config = dict(
    n_layer=15,
    d_model=192,
    n_head=6,
    n_kv_head=6,
    head_dim=32,
    d_mlp=768,
    vocab_size=16384,
    activation='gelu',
    norm='rmsnorm',
    norm_place='pre',
    norm_eps=1e-05,
    positions='learned+rope',
    rope_base=100000.0,
    rope_fraction=1.0,
    qk_norm=True,
    attn_scale=0.245,
    bias='none',
    tie_embeddings=False,
    parallel_block=False,
    extras=['capped logits'],
    init='uniform',
    init_std_qkv=0.0418,
    init_std_o=0.0519,
    init_std_up=0.0599,
    init_std_down=0.0599,
    optimizer='muon_hyperball',
    lr=0.00909,
    lr_mult_qkv=0.7,
    lr_mult_o=1.1,
    beta1=0.95,
    lr_head=0.00711,
    warmup_steps=0,
    schedule='wsd',
    decay_fraction=1.0,
    decay_shape='sqrt',
    final_lr_fraction=0.1,
    batch_tokens=[32768, 65536, 98304],
    seq_len=1024,
    doc_mask=True,
    train_tokens=457400000,
    steps=7711,
    dataset='wikipedia_en',
)
Each number is 500 + 25 x the weight over its row's rms, rounded and kept within 0 to 999. Layers, rows and columns count from 0. Numbers have three digits each. The size before them is the row's rms in percent of the matrix's.

# layer 4 MLP up, 768x192, rms 0.06, rows 706-767, columns 64-127
091:479528486498515537527464482497522529496501536533494496502531506513508488521502530512507468489503541480465513489480528549500482533514490473492499520528500482450508471510506472531514508477460450
092:523497512522487514509467548499480497535479543530491484506495489472485460458457541544512462499482446545528459520531487498535466511510532502513490527507514479547537493489507529465534498575478527
098:466533528454457511508516439496514480546516465476563499481472487509503483541457525506495513486521530512531520471531491522486506499546509466565481544521493479500495526501514538490526502468541517
117:484513554519511484480518480468461532526514504498522542471480505492520459499472468477462475524475501508486482477503529513469485506520492484503493476541533539462507519460518502466511467468487521
114:499487497465524482496492510483485505523482486556499521496526517520510532520483573527522536499495501507490511525544547509470520503559499519534476529488493514492496475463508556493532485492471497
093:467465520513506465525522512535483503476503481461531446497475516487522468500520530510508469546477439516499474523457464482515497518501522517475501518501474545472546550488490470461470485482493521
088:493461474508472517523555531464550503539498509544509514486479509481511468518468513573514490477511518524498491507476523514467501484473471521519558510489496487533502487505465557524513443542506519
106:496483515495499497514476508512540501539492546488476457505465488503471508526499495491508486499509539488492467518521501541510481495437477476474525498549502442552510526537476467515444446509459483
100:502491536469493498482480499491505495497511460522454446474510464478468453510493464472474528514501547462488458458464504525506475509485494567546475503514464482468471504533486463543507507512476488
093:530479513523465554523515436514525487501473480512519487502468505477532466557502493504487485481469510524524542487517532479492502530506504499512531490460476460521487544502497540493511460474489489
101:507461476534531568499536482487496510438497502488487517516443485536464490491504479461484560525466524508494471530537516471505517506481491508480506483491507522493509515481504500496502499506464502
111:486498471481471493468446532498493510485497493512540502520486450533481433477525463518524478495491480535516541504494494538569505483512507479524509517493444512510511504478501504513462490490519513
117:463542494515499524548559493494501506492497524520495485476517519524470490510504493515526516455498549523480486516496563518469502474491525464504491447506548468546506496505500525536508445493499493
101:519531551461480509470485479501478536485514504445474511508497527555502502458486515499529474463499510490473510449461522557540465520498532515530499484518482526507491490482506493440491534496543498
108:505490549522564518503506504476492500474488475526472478493479458506526460527465535501465502523476555477514532543454532475553501482463512490469493476513495469476479471558492495512521501491475525
110:435534480490446498480508489483482512520455493462519488438532502526492521498537457519523498505493499523456453475520522489483489537470488537507479505517507545515491502488493476481512488494526470
094:538527471514551511451485459495458493552502503510510538480503518516498503447499465461493477493527517516553496464519517535532478478520466530519491477532527503538512537510536471488475461522467463
103:514499525501535495540464524539443520514527493505433484505499531491497506496465519489519516459472529482501491494541543511526491497503513508495452514514529507533517476477475518454454472523496480
122:531467529518535482510525519495510491511493530504494493505493497464490490475509526499510470533510512464489503496496442521523497490500544452506516529540515501496483500532505502500514478502482542
100:472447515506486468521494513488503477468515511478520504492531516502490489502538531517503504441471539522465483480513443494507507524534532474449469479507508532495534518510536484516500439519451498
100:509470524488504553470509463463532534479502467514551499511528459521504483504524525477510508483526529479524488469490514510478480473533530529557542448495521518509473466513498528485485550503496482
117:511467496516511517491529478553506497523509539486502539469482447477477539468511468475449503502506518526517522490474521514486517533496544502505486513516507480501461475485543457530537503509530442
100:531470465496526496504510529511488535429491497475485469491504501493464511488504466487456511551470516513491534518502506481504510506523465550490513466527531509508506490541466515474469470495497477
092:538499500519490479525498524519508493489522494532463531539501479502500513488494523526488498535506503523559486487479503485520536487505552470512526494493471535462509490533525466538467447481501479
106:462500499497508517539498492498488522483516494526513474519481502475521508492466503516512482518481507497500504464519532526497507516450485465499465502529497523511499460444557483461477492480469510
094:483513513476501467506457508490544564460503491505507540459482492488460503470490464473515562528503506490482489484517502491475495495508454496490492515514475522492525529503468496474525461498473529
091:549493477527477496485492506500489517465494507502505519488546441524493491497488536524449548494486520515536461520528530456514495516474486462498518511530539507508491470551518443492506531529508523
104:542515500461497493496533506455491544424544501473509528472508514519518520459496480474483480474457500458502479532502504474491503485496567480501477483472548562483528531481471525522514448492483495
099:513467501513488517515438479518556464479522483448519490521535510515521522453528529503473461493486508493521536491499527538500476521552524483502488490474503461484477514503455516501481485517520465
097:513541477525471444495495468503506470511495457498487525543485507537477478491529483500493532515485483515490485451491485478470497461542542489472508542474547453542511509547481495486486533513452539
088:477531542507535482461527490474487495519483535532498478523497494526507530487505460514500490480504509555477490483532492524524482534471554482488521492505490491489522502520451518511516511500530530
104:459443508494498476493497468499502462501542479494502552512498500548516493447524517513546479486504499460510489505502510538467515511522526496518468506507480489478511519509483516479496488468525489
093:500516446531522472523521506520513467505476519497520493530486479490522492509450511513470489479517499520482517518472528522464520507462486488491543517484548499535507542500471471508559496482511486
101:500481517477465429502460522491527458514521524480514516538483517475507509484494508515548537479441516518526509477523505495542532443518461476490515492513485467502463520523525520522513508526500498
103:517491541489514457480524501491469481485513504510497548493504512499471466474529561507455465517505499537519522502461501484474506511494484528505535522531541498529504475489498509516522538480514502
089:526472519510491511511513506443516487484515469514467501472494459520457484495526503471512488528473528509525498492510503489491489543499530494535491535478465503488502518485529520490497505522546478
108:546519498478474514550463504527543536526488480492469517508546489468508479491518548514459478466509502487509534464543498513463468473501468510520506502517482505480505556502502520435531477472506509
097:499507470453480524520496481514537493507506504545522503476507505500483557498549578518511527504499468502496501521509503494470498520526528489472478492505479505490436458494504522499521459518505535
090:529500479523524508488518517495505524489482482496541511496530523521497498496476497471500467524504515538493516514489501500501471501503529486495470522499462508510483493493490495494519531508467491
109:444511492530531514468525511530483507558494536511502549455496476467496495486501513532486502494461437514504516509520457497480515508538544474511505495488516529469452474510511504509536480500511530
099:510527474502475469496502516480490529496517478552523466476530511475540473479466503530482542512533504516501494482518507506504513497493509495483526479534486512535498509511492500501487475508478480
101:449495527503479511489466457507517506522487489486488482517504483498469407482500495457481465475544479509499430462497448509455501484535481518500477514546515485467500529513499494504522502476537534
099:457449483506535480540505516520446512498484479491453505492479486482529491486555482467481516496524518496503501488503518469541509511483533461550511542465512515502484500514515553485544453458476459
125:531498473540550480480463522518501544522501464514491492478516499478504469504493519472492522488499488468553474510504480452510489507580525477464553463508482486530473506524506509517536516489470497
105:523484477503506483452529493467514478481500486493523508450501506562478476420493503444487527487477502509505522547511515566478489537498512534488481474478500498518498529459484516500486489472516452
097:491508501522493522478509510471526524473530515515514507478515499502507491521519512501438461503477525527470438507529499515529521479471482471516493487479449478523532494530491483468463464524496503
093:513518483519497473524523563474521518534490522507551523534446475479469490502518518508504516524526535496512522494498506476532473484511470462473534494555519503487496494464515512500484514454553507
095:476473463445452524558538491486530515453506473525481498497527477466496461509497470452489487456534545510517522489510494511526538474514514502504489501482477526498507504538532511515508470500485489
114:492519525517505522506506482507474507525488508496482472508493474501455546479480481504517472514521512486473548458511510536508485525492491507517503514522517554529484498501528531499564506501512491
094:468495500458507510507479466494484556494513502525534523501534508526469510483512533501525491490514501510480514482498550495483432542504496543517529543534507501499564490500521481477510538526508521
108:578531481473482540490486482491515495478540476527520500488519495498488489522457532545500530513471520495506475508457530464503487507508475489513506525534516549505510539473493502457456509522505534
087:543504498507537516504496523489527520476495485494501547486485502481512522530516491496482465487477490505532525473464457516497471511491429503498509464515510505500488488522442485497431480496485545
092:536495492520492448486512538514466473470510505518521500520532496485466482495496500462457499495496534514498457515530533507516488531516516510484516528509510538534524525546537463495533496517439518
095:499524506521489457499473522496529506520525472535506529452483511497474504508468532548474540480496465533501502536496543527496450537529499528465500490517500483536505474501511493467483443487469504
095:492499501502516530484479483495471522508484528473517503467496484510484485485545519472515496487463532515489485472498504469479493528494518519497518493480475535530526469509503483527494466518503437
103:527487474507511531499568476494488511478514529501531541488543477501505476483503520495484508467490498525482500495474507523477528488439495512480548499492476506499467517523491495456499487493477509
099:518483529447533506490462496460451510557535509457481502523454525474526486471493495500475534502506528492498516487494475507522503507519521494512449505494534503502495463494489502508495476532511491
119:488538493499482469481505531445540501481508486485478530489530494483516435506519525528537484482497547489512496479477498551534445451485502483477491498476528493488530509538459528515508494475499484
110:463459508497563525525498498478530529462513509505461491505488503481483477466509523505493478493532500513502500486443498478543519468456507512511493502520492490550483502496502497495524497477445485
117:515483510511476517512482470462520498528470506475447497534469483546522478476451544531509466476530478491517528495519461495483471465531502514488475490513525483461509500461491488515505514519501537
088:505530494528485468480492484479457481471517499483538485492492498484486488489528482481496441521521497537491461489468502489493539543496471522493537417545512501512510485516467456499497511493499511
094:488497469464504534535507522480490487538495486477503486508471498472484500495520470499520492482523506512468505482469536560524458543477484494532463527538470518490497539500525501460482492507510506
# layer 4 MLP down (transposed), 768x192, rms 0.0599, rows 706-767, columns 64-127
095:494477528529503457517497522526478455501479499484499470492511510468527443507498497498466536480512452513504493529472470481537529482475501502486499497455523495570470483487553484514485482530502486
092:461497496479503457464500455510520510464540481430486510503483480522523518527545480473499504525473535479481515489483511455484522530527479500510505502504498501453430529492516505506477512439508482
101:526509512457479513485522485506490509550476506448535492435495445557465481529492526510513525472498512475504546436508488525473511503545477492498504537478491474483518503482495523528533468493509482
105:478522529482502486526502469479513488524500514515486489512451474476438503474480506472550507524516515572504490525493460536477550502513528525468534489472555509479502501502508520511458532501541539
101:524496517484480491510477482432485499513505494480531473527505485528557496498528494500533518509453522468487492510515481503459480514452477475505530496465511544499482530550508530525535551492525508
092:500533488457526575494494502481510485514474505532474511488494484516484541492469472488463559445498557494505533476547559498487518496523522473519500458504544473524496465504512504517516501542495515
086:516551539495529489492462489507484502468485508475510519479516477505473518482500506435502507527491461499487526457515458478563517572562541495500467465501511481495491511504528483459472529490499481
101:485488507500486466513516495460500514463495482502472533477514489527533512481494505527501490478559533501509505462528568489494510549477463456498508495504493535503523489516526527480483527517524475
097:557518502524453520520452513521510492492515472496522496473519486542507535478499507460537532497499511493456516501469539515519544484501458495459470465516520511483505523522512512483486500518497467
092:466474488505527529493498494479519486516504509471477503547528502495453518493473483498493443505536487480503499513464530505502540501485515510513455490539461482508474470429496501514422534487491519
094:468502466530470479510437521454482542536490508476482495540482496525509477523480502548519489517475536496506498522501475490533493472460507489516505511493520485517539462465530545503471510484525535
105:498479466491462506508502498517474513486491503506514529531498531503491463461482456502498496458489495504492551511497504525511456517509409458556498536518500464488529518521473498496527467455495476
120:477547498533561530533514458484495499489514520531481497483468503550497478496499509517488536504494500518495486484441507471480520495502556482473468477519514469466532478524482552516511478473534499
098:491538501513504532480471505490514514482510472476499501482517490539454487481478503516506471481469464470521505483525493480510585511482535448510489493517453486480481510493529517523502534557528502
110:492511503516492509492499533478483521485525486540490501521485490509504515511456507506460511521506514548542506528502506500504514485469501512487477487520487473486489482487490536448511527517492516
104:473488521494458510575507493502481504539507497508463508474520505491543479484530519503530506535503507500465528449456510481506488501499514527495494523520509500520526515499480516550473492499483505
088:466468497536474533513483530515523478444470519485508481536522494464537546552498554511513525528495479514474502519465470472483523506482535492489490517468495503482467457524481543541530510465485501
091:482488510492484481465492484480552518562529533542535470529505486497485485493535486524521501477502491491485496484504516498480514516501519512517478524521521513466500486514485499547493549480526469
113:478470489474488488459524530557481507498503517497525519501520504475457519503488528456515469531468501493493494500518490513524494504522493473520531506526525498511489538513500507488512495514515550
102:460523488522506482478483542495525533523518460533501526473483493478476438489501520524517526458491476473489501484491517488496504507553518509463508531504503542504501512493514492504497513504489508
103:511443501481486517501529499500492505501509494562537455527493513538504541485458524502470475526539484487508476527520516513512506496492502519491530502507526498504485524494493543521520490468510546
111:487494493509492508492468529537502484495483516481509517476489465458521496506528491472470556487525493538504480525489479533495485503500524476478444488567503462508474539521514496539542521468493505
095:486523516498499484508486490478454488517480488506478498489453483495510533529468513477530516478496497474501503504500490512503531490473453492485468509492502514489528520439558468468521533481489499
093:481504479529526510489486485450496488521508518488474496490508512499461455494503494558497484477458514465499499495524467544497506495485464512493478501542470459513530524462485504499495537460478498
104:493465478504529496546508521502504499475498524496474460555471491474490526479467542441511528522543497539470527507468514571509489461479494543493476508495513502511481515465470454500516502492469508
090:522459498535486521505507510482526517489500494524508475488499511500534505504516509461506499544488474514539469473515508497536488537470547492494446528506515455468495561505544499457463479483531501
088:484520473473501507528536567468500518488480446498523499515478481455461434511551511522526490461553485467461487493529504534501459478527514506515517481457486485502489515486505465485522468530505499
115:526493470496444487509547494480507543502500500524497511485505501515546525495493470479532539455447488485550489523511499448503507506497534503477468539494523508506510497530494534517528411490528535
101:508514489535504503531490483521478462542513480479519501488498518452499491515473508528475524489543487488503441484468500534497485553500446482480454487479476528498512462474518509530494474439549494
102:520532436496496505512485499492505469496508453507520519557462507506515447519502494493505494500463484519513514535496532489504496556503521481468514497483507490492477486523508502477488519533534525
098:501529478520498481504523512518514496497531484521486443486506518516477495509481475555493481515510481486472529478523515518532512534539528522487490510509517502495497471462444533475505516536501526
105:520463513474470487494544465501462507539487474519487515543504506528513485474499472478525480494530497473523540483475580482479526499496530447479505532510511470521491476557492465548474491449525530
096:494458545473492495500489507490515527484546498489486477495483506475472501473520538486534488499506470501473505452507490508532490498528509528491479493484458525474481518531536501492473524486468511
095:476493515507517521513523524512456495524480495540532464505515515533485466499505527469509470506538473493506458529485495507508480523496521542536528523520476520553521520485476471484483485501487522
117:528484501483501488521491509498496481452493502501525490470508511568522477441515518514500463501453499488548497549477530508490485523535521507520535484491538492512514472500528492516495478489486459
087:496523494502540489502508497504462533481481515488539504508493534480525519485473497486501533479557488459497496497509472491509515465499469475475479453514519517557523523473483538526548468486475490
107:494557482526472498533515507496483507509484431499479538493474549486477452500494485507489491495524535474485533512506491517506492469526507502467517495496520505471483472473470452490487538486505525
090:501503535522497442499533541485445485517492507457500503515501519482537463506481471466467509520559476504512532517519476481470489485521487486535487482525503453545506501485498507501503476501496535
091:443509525508470458485499489523490452495500518513470509519482489488540488468515532532504522474474508516516498468540511480505497477487517501520531476530547525504516518496499510501520505488485518
098:460536471487468490482503524503492531546502506476509481519489494517508476513466534477486500485499453472566503524451532485497492530469511482491543514496534469489489524472517483487482519521471485
087:480539550486526500501500496510494514489476508474527487489491498528492504519508533496504483507496526474488504548488463531484494519518484521504518487502451478507536510480514457530494530530538501
096:525507510494461506499500461521488526488508477487470549492529511481496527469443521522538508511455527505481464502482504531492530469515482525525509460475522501486512524518513515493503472530481544
109:498529465517505439445491589494533464444487514470498478498494544497526455519488487527496477508489460502476481550494524547488511488480498484486460519486496501536529506495499491509480520501490509
140:504481488512500453487471536486533482484474501478484466458508489486535496490467496486504517491501500539531497494505496481531535531542542552435498500493475465515467498503471509499494525472463489
100:456495482520472500468537474490494496500485510464531472448496509510505482472517515473502520453519512492483533523474520536507474509525501467529488508495530524499492548527530483491542513478533518
099:506538479504461477476487464528495484486493511532475473490514515505589500502555538528534431517480520484488512450507493483480526449513503514528505491534454474465480507497491493479507507512497513
099:476545466494505490494521545468497517516471502499498485552476472472496475475479550542479517482489521490526532523467533476522512465506506501526496503542520482471538545450498521431525503447544527
093:448488513484505506519485497500488493527542541474553500527510486494526491491494520472444459468505557478466468492512479480485484523499505524454492488515502524475506504518489507499514521501453468
116:532481506534523524512480481518448482566469464509474472481487462489473536511541510503501473471512517495462481463500498498501477514512512535474500494560490506519453500513524532487531515500484486
096:519518498523551508488481514517530479486497489510493468493480488527507554542501454539459492503498534484519524492522494511528508492533503464516485450503452472487441507502472492529497519481469477
112:488525500501461530492523506514527548516496466540483506480489469498451534517452491516526494508494520468500557496470508516488505501525497502474497495448500496506506517508491446430484519523496528
088:487505487508505443521477476496458475460504463521500457508532486521500500474494512530492505486515511491496511495516550496517518487476572521488477534471517493488543486474532511476518553494522467
087:480490503521522531513498470479516527528473477491480535496484471506499519477485503579530486498480468486512531486488457492465508509497470478524462435479475461483442472459458507512485491522535479
091:489495512483524536495542472524476492456469526473488508531522496495517466517522489461480450500522538459500510495503477476508512511485493472524510495502489532481493512497499490509526522511502505
094:519497486491560474518530493470513476533490546480545514462508493489518509525490466493499471507491463488507491453462440518476505509492455513479513459537479486506447507474520470522483487511504520
098:526516533496485496510506493477495489460485514487499496526551543540558469498498490450467558480538527461502463504563512474516499489505518491502509490483498521467484490500508500490520450500508507
096:460515478493515486478488542529483535447514468471504513475483505476498464468475506519531554528514513495550554497513503514529447476504519506511462517491516494505491492511515526496493446525496494
110:459495502500484522515507518520491506481525488486474545518527463483488504529520526506553500501474515501501474492465443526511484475526506521484519538483550520481528494556473519509500548491477497
109:509480504510527492540458512467495507485537490478492468500481503515477506447510501492497510518488485502509509518443529474520489467492528501521535512490536511538483530521528507450446526516481506
121:526463523533513520534508469497516507507463470458473472519471439513512518476454526532517489510471490481516522512472483520479508487527520515499468512504507479468518501442523532508511480551476502
086:479465513477520521505487512540532516503503492520532502491503500484497511504448510520519496482500512482475528498517484476527465489552557492518475548482460538518540479493522527481510493538485500
088:526529535536495472464495510509500519491484513505484501450523505524518502520465527528480494497491481475518500502517468455488524506533513498480498507469501458485489431501469501541516513483440492